Weights of a small GPT-style language model, trained from scratch on English Wikipedia.
Training: 388M tokens, 3015 steps.
Each number is 128 + 24 x the weight over the matrix's rms, rounded and kept within 0 to 255. Layers, rows and columns count from 0. Numbers have three digits each.

# layer 8 MLP up, 1536x384, rms 0.108, rows 1318-1531, columns 256-319
151113096138132174137133126134144101103160107152119126160142170129131105115149126079119179146132100143151134140172158099101105081139115131137122139113139110174143117140138158131102151127154136
154135147119100127129122111161149154169150122088097111178138184140121067158134168123132097129118114115136138110153098118123141114099131117108121098062116123161128147093125184100103110138124126
147101117134164152122129169146119148125104138180125148109106142111123168151135151154170121094140088129112130139166103160119143140148149140088110154119163164140150095106125109174090135119133130
148112131117148123136124120078105163103144099122142118092141112141100135097131166140129088123189120187120166098122109084110112137125113133121101093118082138137115135114155100069162139125114142
131153109161119126168112157113144125090138143167098142165143122108107112149142160163110128131094122112160124125117139121112113108120130135146138102133107135110081174122146148125091092177142099
165167120157161112135135108144177145091155101113113145147105123124129128121095130147114141124121079154122099082145101114135135129146078145129129138142156124112143109123122119097118143157159128
145098145179162122132091156155167098075159130107100119109132154117158124075093135154113138131130142160148149087112191183089117112119155122080107096159125149142146134110114115185149121122161117
176178105119113110117135134142129133132124143108144117167126169140172165123133131125091082118139107091149142137104134147101144085122129111123118112084120127147165150143105128134138150112126135
103132142162127096168147108138089059167110113108109165145125166183128184101120100130190116112091133119123125163131140093075120138086148142153104120125108132098113131119177128150162104123095088
145140108139122127120165114186124122115117125091122137153114112124094109127136122167096124154112109137128088118109089062099162147140124168135142075110115132127162148110136095144146144138123088
122126123121108150109154117072127099141133129151097155123134111170149140143148089120057138119140094123161126125082126128103111116093125155092107106118105183129127106109114127126097117142156164
097109132150161138124148103122128153082132138135162144134110142144127120146112160109177099145088110137151119127131161139104160165152094114132149114129152115140169156148102140126136135107111149
104163096105125129120121113125150079123106114141119116151113094126127103160147126143137117153124141114102143121132126100153106147144138108128115112101131118102148163106119119124130177135127137
101120119117122102124115129087167109113113139128129137091114149158145168125106138119133132098122121130158166104101119161113155065120133099121136163105096171095178141147182088099160145125129127
127080092153135143113131137149122184123157145140158135159087147122128134177159152108101156140153111132084131127140155131165124140130163100127129117124114151124127122121123140170142098120126116
149183138151117127117117106119143088133164158123128153138130084162145056136100135101136107151120121116104161119100109140116132153091134176168138102167162114121103115118093138126134126150131168
083133111170143116155163111155096173090133130112165147133135132121146092165111145137162130165101141111113110123142112141138139140159105141126112136161133112148121121093140091089079178087115091
111107141128152129125126143160105104125139133162133099136153105107111176113116093123131129074134126124138109099101100139093142106134130136169121158128134124133198130092130138126184101139109083
135147128110142134175108162136153140127148132101111097160166094143166134122120147139117076122154098132149137147153102131111111163132115157131103125120139144144135112142092123109088069122118070
121123126115129149162126136121147129129105123103093146137146139156151127137134113129113132138127092149098130117127115153141111105114143137122136116131181159106132120119123103139109183116063145
111068119119151173089107140164118097132181091122132128161114131158108119125116124142100201099127142148110135142114130156144116082093117110193118073111156138187118179141053131089120109135130151
120122119138109130135077153127107138157192121106101106126128095120162130120095147154145152132102112138123155189130069113164139164113145110116145132132128159099100100176149158135117137174112192
142139130163150161136178101094105107128143100148145112118146109144118138117157163148125133125145143108134127090107127126144160138138133140135144156110139111184129142120131137139126119120117147
122154085117120128131108160082152129139125133117121133138133115158134125145166110101156153135087155147132088078165175126112109111113097100135112105115104163078098093086136177157192148105114155
131126158095149109151152107107118137130174129139151104120172153101172153148153141088142103149153104137121140097138135159144144126149126134146070148113084114119166096138114127169128117120119163
110138119185110154133170119120137123099163118114159128129122115115097157121140146098121149098074147113151141129103129147118108143100137133134128091116135081078132148132105118093117114120130091
115093139136149169078136114141126157147130089126119142104143119150117134144140175147104147128102164150132158128101143129138113110120126175094162130128121109148125137151129129119135142145097143
137114121116104155143103125123142113126107112163175158144140120161139149115144124104193144084107089148136144144158135096108123127102184125144164120101114119091143110129103137124140109126157113
128118116146130161115111188160119125118097169143145098159148125122090177146121159095119143128138115106094065170138156125175100086142160109091079105179135122117115109097124110167116082103159150
140100159144163157110100142094135130136126133099097136073182119152150134119128104147113068129176098113188137129120148148157145149064120178174141150080098063141140121129173136122142132135118112
150141151114160138140119137101145128145138115140149143112188144112098091125104100131149103126146121110138099123104145151133123145155121142107102136141126137172149117134143138138133151119115158
130121105132072138114127095106149097197157105108137101139128135097129119102110148126129132147127073148162163152092174090118118123086131112080116157102115138110098130110112124138101125113169155
111133120141122140154105164116090207115144114120148105107135080118071109126115170137126134150135115149102142092138156150155101130162103109124166137122130114121112120180145099144133102109120168
136131120136161145146135119114124117097132147123114091148112102137121081128134154101164129140090122076148151138149139127124119119129085156107117135164151124153149150100146126127142140071114137
108119128138159122128136140142100150112126090160148172144131146128172176121122079152114129145126152101083159104136149120076126144163145131092154144150097064141109117110153163137128118153139135
128101113126153115132102125148143152108111165131147093138148132125100120141149122125114109145111149106133118148142154135135121123104105114112142141116131113158130161137151121131140142159129125
145117111133130111118125106167114118110178153151111121101116148143080136153166155145107078155130117092122107086129126109116161108156144143128158132131160125161085105137113126078145114067155129
106118087095151141104134163114100129130121157130118144095104152102128101141110146112149121120104126159116096109111131121127099121183134140112124153133101127131116158096135108098114170120141141
140109106165138124095144126149142147121170084118134140087149119084139150095121138142158171123125135105125114119114150109154136144144165162106118141172123188121133138119135070122133144124157111
119118145138136139136123178123132160128107118161107117099058136131130123114123136101127166108151083203125074142126162083117152152131107161139095124159101116151128109139126131138148139140113129
162150133126133148134138118147147108154109094174110107117168153149127128163147117146135153148132121090162130100123151147117126125148139135133157117165123120150131134107158121115116126127128146
102110090118122136141140129176076097165140160167124144118107147082108112132116148138145142115169170155177138123122135119142178124165080121137126116092105104176145111123152142157114103114127141
128137132124118111135105087164108146160117115138111138163131096123111096108112138105098158118133130131101142152137091122138122153183121146147163164099080100140146101112150112096142126156117099
118142161113129138099151088124083100088115143165144126107092146133118117141101111148120132131102116092133130169088132146156145129141164150161119095151125164111161140124085150152134130188141139
114094146114122108109140093134113157135138132146153128112128133129147129118105123126181106091161095124117161128131142097119124151134127083136113122129122128121149116154129124138113129131131138
153106172078138119117088159146123142128137149088115140127138133141123127134094115094145146106109110128138119118161114149107136106129112173119115111100099158158139124100143148142099147169116115
095114152134131105140153062153136115135144107133101138133132159118149154148106133174144126105148135165097112162112124132144108137122128135104155116107150126155098147148121123158113136144142124
113107135122139150139136160107151140126132167118099128134192138172111137120137167112172145117101121131146106090153119162104143175130126125151127131143168121156159145138115145144138185158088123
119085154083182133138144139135116136079091135121094121146142160106114116140120163088130122116155133170075117120132176152116183165115110126118127153155114168124120088134142132069145139125164098
152134147078124134128114167146136165064147133189101134081135132135113147175123097110088117143138098161143144127109137151127169133178142136107122119130122111145143115126104169134080117136137148
146106140095137110127165097148116131081108128154134117131099131070154110127109096145154111091149117135169112142106131065097124079112101116122137088119162138159151150103115127106097101147144126
134091150113117128096161143122135158115138151151119102131107101152118131086153114146147112144089119146118152111137116148133106114162145081112102191148123104118123132071115102099128139136191129
136155108118156118160133127161136140164115128106108111135179107183144137137176127116138135174149175107130129103132153098155124154104129105120162173123148109128170160145084163142111155113130144
118109127097130168115117173127105135103140092144144130156133113112109127134108164165122161078136106082116120103150193122150169151100145105124136078156144137146185147087129140166164134085140098
151112132155129154109127157131161159168171127107116119126096122156116131090100132153113110087166141143125136127112161118140157119162116088104153113142155133179145137097134150160146113129120158
124113119117119134109123113140127132111118151107108093121148154134138118112135127150134132118146115093138134139094063138138072179168120170124129115135142130164097112136087104135117147120145140
163155138182129134150124094116167142114126124143158145110131097106114147123108170136144126102155088118118108115131164168166146165168071125118142163123109117111152122058055130107080125162125195
153121126110121112107128143153117123122131128127146141103079100111139107095130115131131136089123115152120101096120121123112127134083128136112120132139164115150125122134158116143115098183118116
136094149151112125119126123140131112117097125183130151189115142174137102096165100133102079123129112146144141105115148113106144118114113108125110113101094145173133103145123149085136098136134134
108102111144118127150125128147096150154128104117157133110116125112101137072122131080118150135121129133136125117145121130137110118116104133133153120109110130153112155154107152109160134123137108
109102111123107134149133135152119185133118166108091097101118165093103178125172121142090131129138162115131177111146087159135146155181146148140159144104103124122110120135125092128103102159155136
130153110138104088198145072112140114140117145127132104162185134127109092107157120172130127103131159124128132122163143150111124153104110146113130115126135141130136156175128066153136153156146150
154112134122120132115109122138141094123154129115138131137143088108143133096144094097129154117125109129141122141099117076131122162146110132092086099113138099096117129095123135169156114120116096
092130162120131116105131175196123102102137110130133122128136154152126194142116118153155190123141168128132086144144130096166113095117125158116137056127097130147095133084139111119096112146109124
116137165134138142096091147111129152105146117085128151153096136119149136108153108164101083093099159153092123115147128137090104126134161087130113154079129093112136131099149127097138146099157109
148141145166134157127099116164125113117118136140120130106120141143117155098150129128157122116123141136135139087141099134149157120157137142101102119108116132095108125152139151120127107099119144
109141184127113113196162077156097159109078158145161133121144139140137116156149175175168115109147106106114132155132130109148116147088097099109132111115166159149139142164140133152131129084121128
090129127103116122134136153112151121161106120103115100143120065147146117109140159094116133109160153132150128127145135131149095105105114145117116130146131139123109118119154132155129117135124104
107094136104109098108143136121124123134164137134120110093129093156128176108110112129108151082115125144179140133141184115119138153139069131146175127159135141121135155135121110093196168131117136
105100104077144113144166118143170095126128124111116132132163168089127091116144123144112108154123088111130102116127145120122119142115088131136116117096136144156143133167078099088162079112102167
153119143118156128131125103088073126148116116185119118079120153146122108136135094132111127156128127143096182132135123175145123164141174116096149142124110167154146049113149097118105110156118127
086102161125110128130136133109159148149143091106096145116117076108087155153098133099189134106120173137137112106144146123147140106124115141139183151150113137135130135125090103123117109145108109
094152120139092113135150137151123077119121139139110116103121134105106125132143140091126110137080132122118120152077107161099060114097122148105130154132085122163088056158129114141122139099125135
149110135133131107161121105109141135143083100133093082155162113175122155163123100172139098139167124071136145142121129135094139131125157134074112135134155122096138141139143146114112133120145141
132151140149150126091100121123172099130140073114136136104147140065123156083091116117144088116124162124159086126124132123131143116137136109142109148099091137125162137123165102145098169120119106
083174112155145122166160140116141091136153145169152111138161112101157107128150112100125118167139143125152126144113117085157127147152118085151127124097108103149161129138156109108126112099128062
078111139146155106136161125110089140108092122135118140112110127150117110127162115138144098141131114155136130146130139124104121106109114132102111100138095148115110160150111132137140164112107129
093081098099158082135126133115112140117110096092125116094120145145122079141120094111101130104125157134156120129117119084139119114138143088130134127162105079137119099127138141122115130185106106
124110094158136104110138124138140133130161156149132141126106154154133109159076085108075124107135112100099143116127079166161144145158080132156083107146135128129123070150142141118093096148155144
170121141126115156139106135101161134107145120147125096126091107154141109137159082127118117127098135119146109147163145154145143173145120148126108153126118141115106111139097138136141122140132137
134114176142123107091115138111123089153135118166131104130147130137127173125131123128134171139134112142125122101139117110132103154157137114161122094137123128126147092149092138149095138131097127
157137164133197103168136185135114119129121079113115122126150143134121124155096080111157087138150117169152110131129107104112103073135119139087113125147115137179119119081135152156140135120167141
121116121143128097143107102114171145092125099126140127097111103119142139083126091102133080107127115161145123125134118068147142125148123140162122128106175105138140133101128141133123127112108133
100144096114122146143154135133153115118129149095177139109115131104117136088124119136145166109128143093106127119102113094127126118124128124151127139131149136157123132116112143117108134090138107
130160110104096110095113149148113165087147145138131130094149146093150175122099148113150083134152160127128130113144158093118138110126135124129131131123135124121212132137147149163124146158151092
105145149108143104140142129128142105088126111149129146128145124127077119113106121154123095137105153109119161126145143132078115124144077124155125131106121130112118127103161128128163128138083099
156097189129158089128139121064077129110122120171129132106139142160148099102107114141121142133135101097071137134118120108113114151158154142095146134133160134137127191149121148135173130164167146
112106118098190129151124135142130145089155141153139105148121105086170151131138154124171086126129130168151120108141094125159141124152157135102136089109103139144120149113107124156139104118121096
169109094155165155133130121185117115127121116129150116099061097118102124148140144089111156156175070148091079148176115139124109136161130112119101140107132134136110057141128144100090102117070085
121130116135155137127123108132157168094125131110141125131118105160130130184146126168137134132120124120120145108115160114137133101103121128151134143141104125147134097175142100168107120176149162
122120150127149134081117115121131109137157134162107132147135149126136083160148147087164118153119133129148105139180127132135113153103099160108108169115129150113093154102137149130129106139102135
100129157152084098153166076106110118137154098137124109097079191101155125126180132177111101134142129125106114132124173127127121142104122128124111111174113159123137124150151144159115131075079157
120139120160129132133144101138087118147135126116119127068103093104131176106116125170137126124130102098130143179061137139151141120122149131141098127124124108105120153186115175124129156121117108
111156137099123104095146119204140176119097133140132136139091129133116088087157093152154110116165113136120147129131144131138118136092122141097136109158131114103121136094129115123144094122131150
123080078158106068140107124174145187123077141135164153122152099094105100088118134111163112133124081146080132129106140142125152146109079195104097125084122185159143127176108124139160110133113106
123132110130129117151144154115126178151116123145131084155088106125130122126172093096130120100171114159140118165114161126120104125099138121116132130151143071204173120159110128093131087086125123
129107149113133149125112114133114173125125104117108100111122085125132131160120113097103136095135156090148138164171130148116105120091118131106132123157112101146089093107124151110128163104112151
120128113116125105102121136144085157161114135153151128129127096091108154078105097151141144140159139110135121111091118099130130098140118098119141146149088133138129119105126138130126122107130106
128095104145137121124096140151158110133089096110102107088139120138131100113153108122095134148117126116111146141103102129143169129154134112125123145147156096130098132106124125136113115135060134
169137127152128145135129148130141134108116173167143147103140075101141178146071128128093126125143170125129090195120140128121081130133120138149129108132123119125103140104123146136121152147150169
134126105149165133161164111096098147149154104153091116154149147147083131106155108109126116125154150143109139158121159131152096125094174146119128141177141137115125107117112153136118191100104152
160096135058118105191116107136143089101083088177142129128153127116110117147090154124163114157144090120165163129118094114120101094190107095123078101136171083146145150089136137138120121108151110
083126100137157122121114101154149136114147101118107166103124082170122167112082129100136163094097167133123122139128107104119183101219131137090131116130204108148122130164139102100098163155138106
151112140120147160161108129133124183134110106102150102115107111154144145151126141158128088146114142148142175077159139127118129130128151138105061091119143118128102115170147112140122112102131171
113142071095159114077121143092086134107133166090155140103126133164125086133129119126146135114136138130097158125169106115130173137079096181127108154140132127121134147121138145136130129118143125
161115131128131128145164161146115105135123124110118125176090111153111149139136147156122133112128091160156119176132133144110176126094158103111141109145088153120106118148118094133163114126119121
113127152129122131132151128099078164095095142154109164152112140166150112119124150155127107113138101176130140125153127109119134139146130164137146131162120106124055135122094134128141110111081097
120190092137116153123134104131140126138121145144161146161119144118136127172112097124143152167130145121118150166095122118130133147158090106116129103135120133124112166135114116144137179104111149
123108140146141099131130130101092140154139174140132117083134160104159129119138113083119121104135141130178119130102161128149099109168140139121098167097106129153167102102126127145125081121065169
174129106135107123125143143134165153094126136129133144132130138153141108140153145132102112144134139119123122113141134136124120130120092132128152143108132128155095156111134134144130120177118131
114135129104109105195097162121162152125133101130148089100093101126147103128099156133113100160155139107137172110128136137148121128129145139138137100165147119163140166134153101109161119151126109
139079102128136142120125089135103114121124138141126127153153121114106163145126079151152165142138147100113136124130154162120146120140141174144120137146141114143110132119143127121101116126128150
131129136128150151085149121128158129150133124150114138176134108118104107134105112181128183108101129100112149111113122156109132118152137163107135143115136067117179121124138161080139127118103119
113124111134121129183065142143126113108125107077171108113111123110102130168124155142116120157150118130195156121140115087112159122106173131135129158118106124139123110109092161103149124132148154
123066133128135090099116094128114103093132097111100160111119103178119129150147106143109105113097131120105139198117148130170133153102145123164127109153126120153120122134127113136141094116114147
128109166132134161104169123140105113146164111113120166119120163128120127138091103167201137136155116132114146118124138162139119081118148091110156126114115092133134128165134126157096112139132157
111115105125120112159146140139148182098123149140125108092101163128123112148113112109160133104142100172136106133122130109145110080151087105122114124093098143158126125109121122066077153098098141
080124150067125116127126159096089117135159108154146122129118111122157099153139131141159098156093093120162133099108139093116130148104113151108151110139142136176109133139131103133148131127123132
113121137131143159089148099141140112141148154136093147089116170149140163142124106161137092136102126073120121127139101202145154130146115180173124134167139134105158082114113154116133129127147180
108114126155124133141148117121110103132136098119133115115120114122092086125118147132141109144119148118121143113110127142123154145113094104103144147166122113118155104140108118141141102143149105
125137109119145106149114118168122107138129174092132111105152122115148168123081131133117124122101187133158123137102135183152120142122172123109122096054149135148145144132105141137117096156128101
151125136145159101138122099154168166098129157125142099134169139103167137169111082082131105135079138100117111127157141107120119116130092120161106082125156113086134123092134155132184136160143118
141107144089111117121108141117112146129101158125141105134155106136168064159108167145127115157123155139160147172134121142073102150164113135132143088125104102153174145149162162119100118095123105
139118119142107139123161153129170095144072124148148110125096073118155142121163117165136124115134160088106118158111135125104142099127124161122121109136161173116118126121102132163090092165130134
108123146105132158088146156101101132128129156134100108153169111127126106140094163098132088152162137119121090098157140185148146131148109186124111136144132149090127104124172110145149118116155159
113090141119108123091114120146103122129148091105079118123173143094125102117130134158119155150143077098117106081103165168139139146124127121137116131121167146144131192110128103146136173122146124
150124078144165119143141136118115132097085112144137079117144159152164108126077144087100123117100114148134132166115058105131119127085125142168088111130171149130107141137126081168148106096106128
104106091157120147152130173162142139165175137150131134142109092111159124135138129120162119142100117097119161092076128118150085095105145135061084114118076129119070141132146149136098128085099102
138167126138136086090141172127173156120096119074121135136118096091106162150127110118105134160125097151142122173076131153142114142109139122098141144130096137130118148091150104130067143122141145
111135108121120128116134145139116145116135118139128118148111125089121145098135155115151108112120141143083139080143159110110160148134149118121109102096113114137109133118092147164143182106097134
113138091053147132153187150185119112118140106101123139118086130136120124156131122143125089109123118152163117098132112135116151097086137138138142098166165097136093134127154167103087209149138139
118152109108118102078147085128114109089139102142135098086129137123120112149126102114103125120149118155078134143138097146146161136110136120127124147136128102164161095128139098131131163128128146
157138085104111087141119089103102113135107120113104189147113132085128137130058120118146117106100113131124141086091128159148178104120143142166129109134080111117128150128105147149135127092111113
150135123099139146198157180113158119113132118163158078125125133141087071139132118144164182151126127124108107117118131134172118113163107156126125116142106134158105097181180111092121121129138116
095127142129123131114165094215096129133088079138129150117123127173166143157059085113103141112151153169131097112119134121129168159100132118144118086125150151174128126129166145105142133156142089
073117143136153142113134089160147118124130128133125107109131114119182107136117156159111104142088139123106141154130129141128134130122105100133112122111159140095120153122128115149106144130127103
162149154098138110144078094119157143141113098162079140157125124095109128085191102142104121145118125153123146125149118160133118126154157131086092109137120095115139153167127158116148098135139133
100153121122129113166113126105139121138131145153096135121163105095179124122127105160155159123138159163117114153124147137129141077148135104153106130149148131114117112121140169161110103134150172
139148127110178179115094125167112132140126124119137149092164096162139134116133125147107129127149152118148116156145105143145144117130105108119153131153128135123140152108070109113073133134145177
160117159130117174089138120106166155128119152156120137134096122100124148116138143172143141155118124089118110124131094149129114127160133102114112098122092112116141089155066118103141115142115151
133122164112157179092122116133123097096126119148096141147090170110097134136104144103140195176128064140097143127129099127144089165130134132133121143113130121106156125161127118136135165169172126
118129112096136150080149114138123106100139107113146159141137133088138134139159075128122102104127101124103132136150112174157120164146117202140127116131116121133124134139144090135108126161114150
145133109115139149193166134119124124129094123130125145111141134169138156147097141115131127136066187124112132151135155129118140122126130141163095114117155100128133110109128153111089144104139116
150138141129096132113109168158131107148106150106134142119093145117139141151182148191123095116142072121097080132159097135130143126108106115137124147095149117103140147130151121132108131143124123
115091096135130130106112139128118119176157097135155120104118140163124162124151112117099128132061114136142122131106096143153118161067122101148133101106105122150134149087129144143114155142081096
104109092155163108150093113118120102109087153213086140115159133094082125155143096116126167139130171086106135142156179102204132131150107102107167144153075140135136118115121145117121114060094156
109148152142116089137131155090122125099161154138147097168127094134137093057136104121139169150141131114110124117115160162130137134136130163072118139162122135064132146128160117141136131092091158
129131089104103101096104099119123090148132139108163131105132106127120074157122090173113142113128133163145137148158149155114120150102121160105095127119118140127126158146175136108108151120127095
144099189156100144143123110142123145128175137115169118129090118120137154152128113118159102112138129125137130126182096127146157105132111132117109109142162111144138112104154117110131112127129185
133101135167133134116131101119139162151154167141126119131110148089145135105131107097184125113145114150115116147112166108140126116120144092127129163171093138119149160166135201131096111115115102
146144141152108130134108112130101148131134131129136126112111123150114135115170130143155163109113135114129127123108182077099139123094142106117121159192124122145150111123126089132146155088106133
157149129118105147127123127108158107146126161125141140142119142114137132098139077168123099119121115079100097112083142139109142080150134118147115064144117124138144123107149147162151117108178114
128152117166154144097140136113163124127138157120121105178142111164130136168128119092110135113105073121140093136127141116111106128117126128167155129125105116170102111137118103108121126113107102
122100140169129091140106146129161152124109108132165151129107126144091115138100134136087132144105101129124142154104130141124165106128074117120110107159145131118124081139080101122136158131176114
114108131118119119108141095139165079149106123175130130129128131122110173100100142131132105136147124111165116095115128137109126144111102099100179143117126084096106142101141129142085143122153109
138191095121107099124119121135107089146130094157150134129071095140151145106139129117141104118184121158123090129139123127126118130138107167120101129116101129148139116159091082115127132094144116
102135144182129106120112165119135105112165124145129139116114142135122142159104125160106113123120102133166106068157149132091143124130128104105105143127130119122141129124127157163142135144116106
148062167110156120145184119076104157099093091144097126168088105117179114134175136131103057106151105143119140144158135107128112079109100133122111103064128123114102086133104096131117087173102125
132112094124155168136136136147113141129134149105152124125136115091108105128122134113122084114149162117104141119136120117139120111145132124124105135106138149163143135113128127153141096139146141
100088099121136150126145124086144131157129167141112087121148118142147206107127175206110135145124152155142131135124118127105115105108114084139091126135098142150131128115127122098116130094148151
111126139059138144157128104161121130106145154102108126116100100155123136133128105144170106151132145145154098173129152133138138110127173101152126127151124104129102147090071118141084097089151128
052143123132118130151176177108147161168105124176134156160123168110075114127121141137194170117108159119120158125095112084166182113114131189156104128108111144139143136120089111132082130084146157
085108129063140176138135162161137073140075178175128130115150074089125142112153124146146126125116200214075157109134133153177113124160128076099124133148122158191138143096108101162181108145178105
133112079137171133125100086139145109136165124119099148169115100109094081094088105157137133142105131138109165157101141143147134141113128121106122113131135109152144168126099111190157175153137145
178160126120160139149126146157110108127111137125147155135096097134120150125141090113159104123125130116150166115154071134137155138121135130131094132131119109122126103125164172118103154147138123
120172116113111081112130152145120131134099127137112129125150094117084125096106104152139090120104143113106104129151102137131150159152182112097119142142119079131123101094115156118156127148147122
144137089101140138102109084113121154127117180102109170059173125155157155099131146129132095157088096123118132121140111151080165117112133141118109135138153137126107140096083156146081076121120179
140115159125161158134159128114142167126152115074108152115133126147167100155142161151131140121122126140168104181118108147125145117105090185109151136141143148152143109130150118160092116107086189
150125119103134132133122097102151093100135115152132129135132134112132125071136145143178171104120137139125176106092133131093104131113099193136128134141114175105133146139132105109125147126101123
140105155131154151100147119114115153088084114107147104152129115089184120058157112153104158125104134151138141163141138108138173111163133101149120094128137136179126110118154074136126113129184140
111085086153137092130131146145146124185153144123092093122126143131091144127107125130116106154073158148167159169129096085152140154093132156189115127092119101142070138120140137100102083144083122
161112139131114146160209103084160147139126138115168153095191108142156147085078137121062143074063154180129132113133163176139141135130170161138188148170101158103103062118121105109139143177182145
107124127091148088142116121094136122154134144126128098109122106140114141134164131125108123145165155137117134147151120100105093183125149118117079110122137128153099085092113133153150133123123145
090099122108143114133180167167191175112076131131129139167169102134146118084146082112164115134154138137145150102088129086154114151138126096080079131153106135113080147139134111134178105126115129
126141125093127180151089125132116099154108139087135171148111086086102147142068126140106144127094130114108117103147176138120118081146088143126131122155126171154166104138129141125128124109150117
125106131132153110150110109116136077099066171126116125150154134141139136088134131120132150184093166108162093143097157150108118137128109130102140167133112161141067130148131134126123116133148172
124144095137094124096105101130141126146137131098135095133123111164150092144138122134125134127108098113118188134069131116114166180144153120119104109101091112170144087161120100100100156113118117
108163163150126099128147102124106108136106132102138122130138101132136134126171127141111099102118103119125125138120133173168144130119128128102103123136118078156105117072088157130125126145122131
131132127104149092176137142106113203099091128101057093129105096095139145131098101130200123145168153130132076119109115124103100097125174163119156127122111139098100110123133194146128128118127087
089121129127148143142083124134161075093136139107122131125127137141082127145120135101163112145093125163163124141129150140121113148148139099134134105084139129153088101085168091143176173118147128
117111126121104101117138159160124160124066158156135141134123148111160073150131118100153155090128159089138157151082123095115126095116123134111144143128147167126157116127146101132158131110111129
107111139114136090136108172142154121132091130155099087116105138124147126132132140095131110093109113128179094063160114129081121105151112136088073137145150145119092097118133123096100125124183075
110119076144140119118153101142127143102091136133143122146159149101095126138142161120123097159112156100133138146115111131188122143137144153131098131101119125160125143102111132130132128134128107
108130126118125083142089104113094150116127129117132097173114088158112147137132121116120131129125094128164117166073143057156122126121101129141131130112140129111141167116132133113141159104124143
139083108067138141123128131141146122124164154112126114138090138125135122150118152100119083168148112187133134111096166137154157125137109119143110150107130108123108120148138081140132157117137142
131095122140131154110093144118112142127147147121115131148082102141115114168090128173127138124135112100129129115145125125146122103119176115117147080133087148109099137118114123131083109162128161
117158152152122179140134148155160126154181177153135120132143103136106152128106135142138150105142115128135161137121117150110133126136106076124105180116121164153125118116136142163132092119123112
119128119110137133118160137106086182090103139123106151113107103142136156139128160106129121121173149156145127093133131132133107128148125125078091125136138141148124172109131108128172162118124130
154135120101120136145158101174165133137113102136151156119126095130112150147057101105153150157157097090110117080158165102086118158114129120103110144143155113111116131118110078147129119120162142
132111145136149176187077149105128103108142123175077141143127135133093139112147140175081145094140135142152176079098107107229125120172097171121115108090159142152133106064107113121148070090120144
136087090116184152135166154128142105159112123104116171114134137135109135131120141138144092107124079131137112139138153101097106124130144159125127135128143126166133119137128138135098110112108138
103091112142105094139134126120102111108111134087114127113163112137118161098136126131128133153121109125106168105124195115152141097117164135136115099106106141134111157117132108091122103128150129
147116118114114127120095118125144100166129115082124127168176117105100117115153156154113121144144139124134129113106122131155114141135133124124131124115127133123112155112151126147158156128112130
134124122133159122141131173157149127077110158142141107086118126120100120125173114095158120132131131090136136102169134133145109161121066130099124124117147123154124133121136113105154106116119123
104089134137127145104089123099131120120154108135161123147137143133104139082120128103117114178107150088169098174128094116114118144143128147095142135114132173086124108157106171159162084136131160
144173121126120159121140134102100133082121136138095127129088121105103130140116078130131165128141093105140107176115160122094146161105123118169147150131132140077146132120132154119111117114152103
140129143159116123112108091122119119084164167160100101157114127105150113107115158142154143138160085120087144110099152164143112101130117135129115165154127139056151134123154151122114138173110116
083111181121139114124158172125102121128122125086132105111131144125107121129135115160096181118144114119143141161119103155130144132114165128107179135157138151106092138117113179156064140058112097
173123124145126132127111143154135154112124102125144122089141100097095139151122097148135117136103144110121177145111149141089139093155153095132108124127137145121084128132139114071128136151147154
093123144101167109142121083128163179120128132095100105107094130065161129120146130156137074150144096155136111151121094135119120127106131125153130121113142116166097148134109216146080175122106101
082155107136113126117115142151110124108113132132127128121139112100143108154134189148107095143157133154118114127122166107133151140127146131134124116132135137143115151163110112101126165082086131
110164125140114127102108143174113146124134105141152136114153147105097162144129128102122145148113146112123131112123146140162112141118136144166069122112111158141121145097109146154150124133144105
150180072117109070099124171131132132145136136124132150115119090141076120122171125140121160126131128110119165127119145117152098152134151108140106107139131149116151072096135100110102127113171141
173143096125055172103136082133112087097105140110185103131130103143136149077131157095157099061097114158142103175068149075111144109120127162136182133188154124157151101088113026119103100124197096
128136113183141107167117121099131115160138130136128112086161139115097120132125142099133113131123144123112108141111129132146126147125173104122113149136118127106156120120153141143139080113120122
118110130110137103159088103138145127070131118116135140117112129125136092110107144113153143145136133164146124103131145141161117127135155117120110136099125125121121134109130146091161116132118129
102095110107128075174143113122132097098096110115146173101136173124105128154111155122142135163142132118165139126141166116118114116086142171131144157133109118136143141130077158106159154135119104
136128125102156119129125099100103108146136113149095169141142137122183075127114112129154132079115117149135089135157137120147093153147115135127157080107127148092128109107122115087165149144104121
099141130153128104122174131123153084121151105083091139133082125136146147137096148157147141125103132115117163130098111156105125149108136150117139161119158108129111137125121133148137119108175184
142102110165155149123117181123126143147129111124157115119112116119092155179101109124114132117124132136072137129104133119160140102163138128058143131176102161074116116086094094162114061136140159
131151112111119169128166114149126139130121139171117115152133124123113153128110144134141148118147104149145128097138130116148150113169123154125130138093117133150149083113118172144130154188116126
113113131134151144124141127161101146190096119082140137158176092105093074106140118114127147106111180141136114147091100146165126130126092129127142143112107150131170135173115103159129097131144132
158091132120128124109097159125124140116126109152147125118128105132138138146135133113149137138098094144134093098162138119115165139144099117141105157127152121100139115101109108129155152118172117
177130134159123124123118131113144128142137166090223122104129122122113122124166105110146160102185109163167089075100159123200152152152164135105117103127170129118138093129143100085180140133146130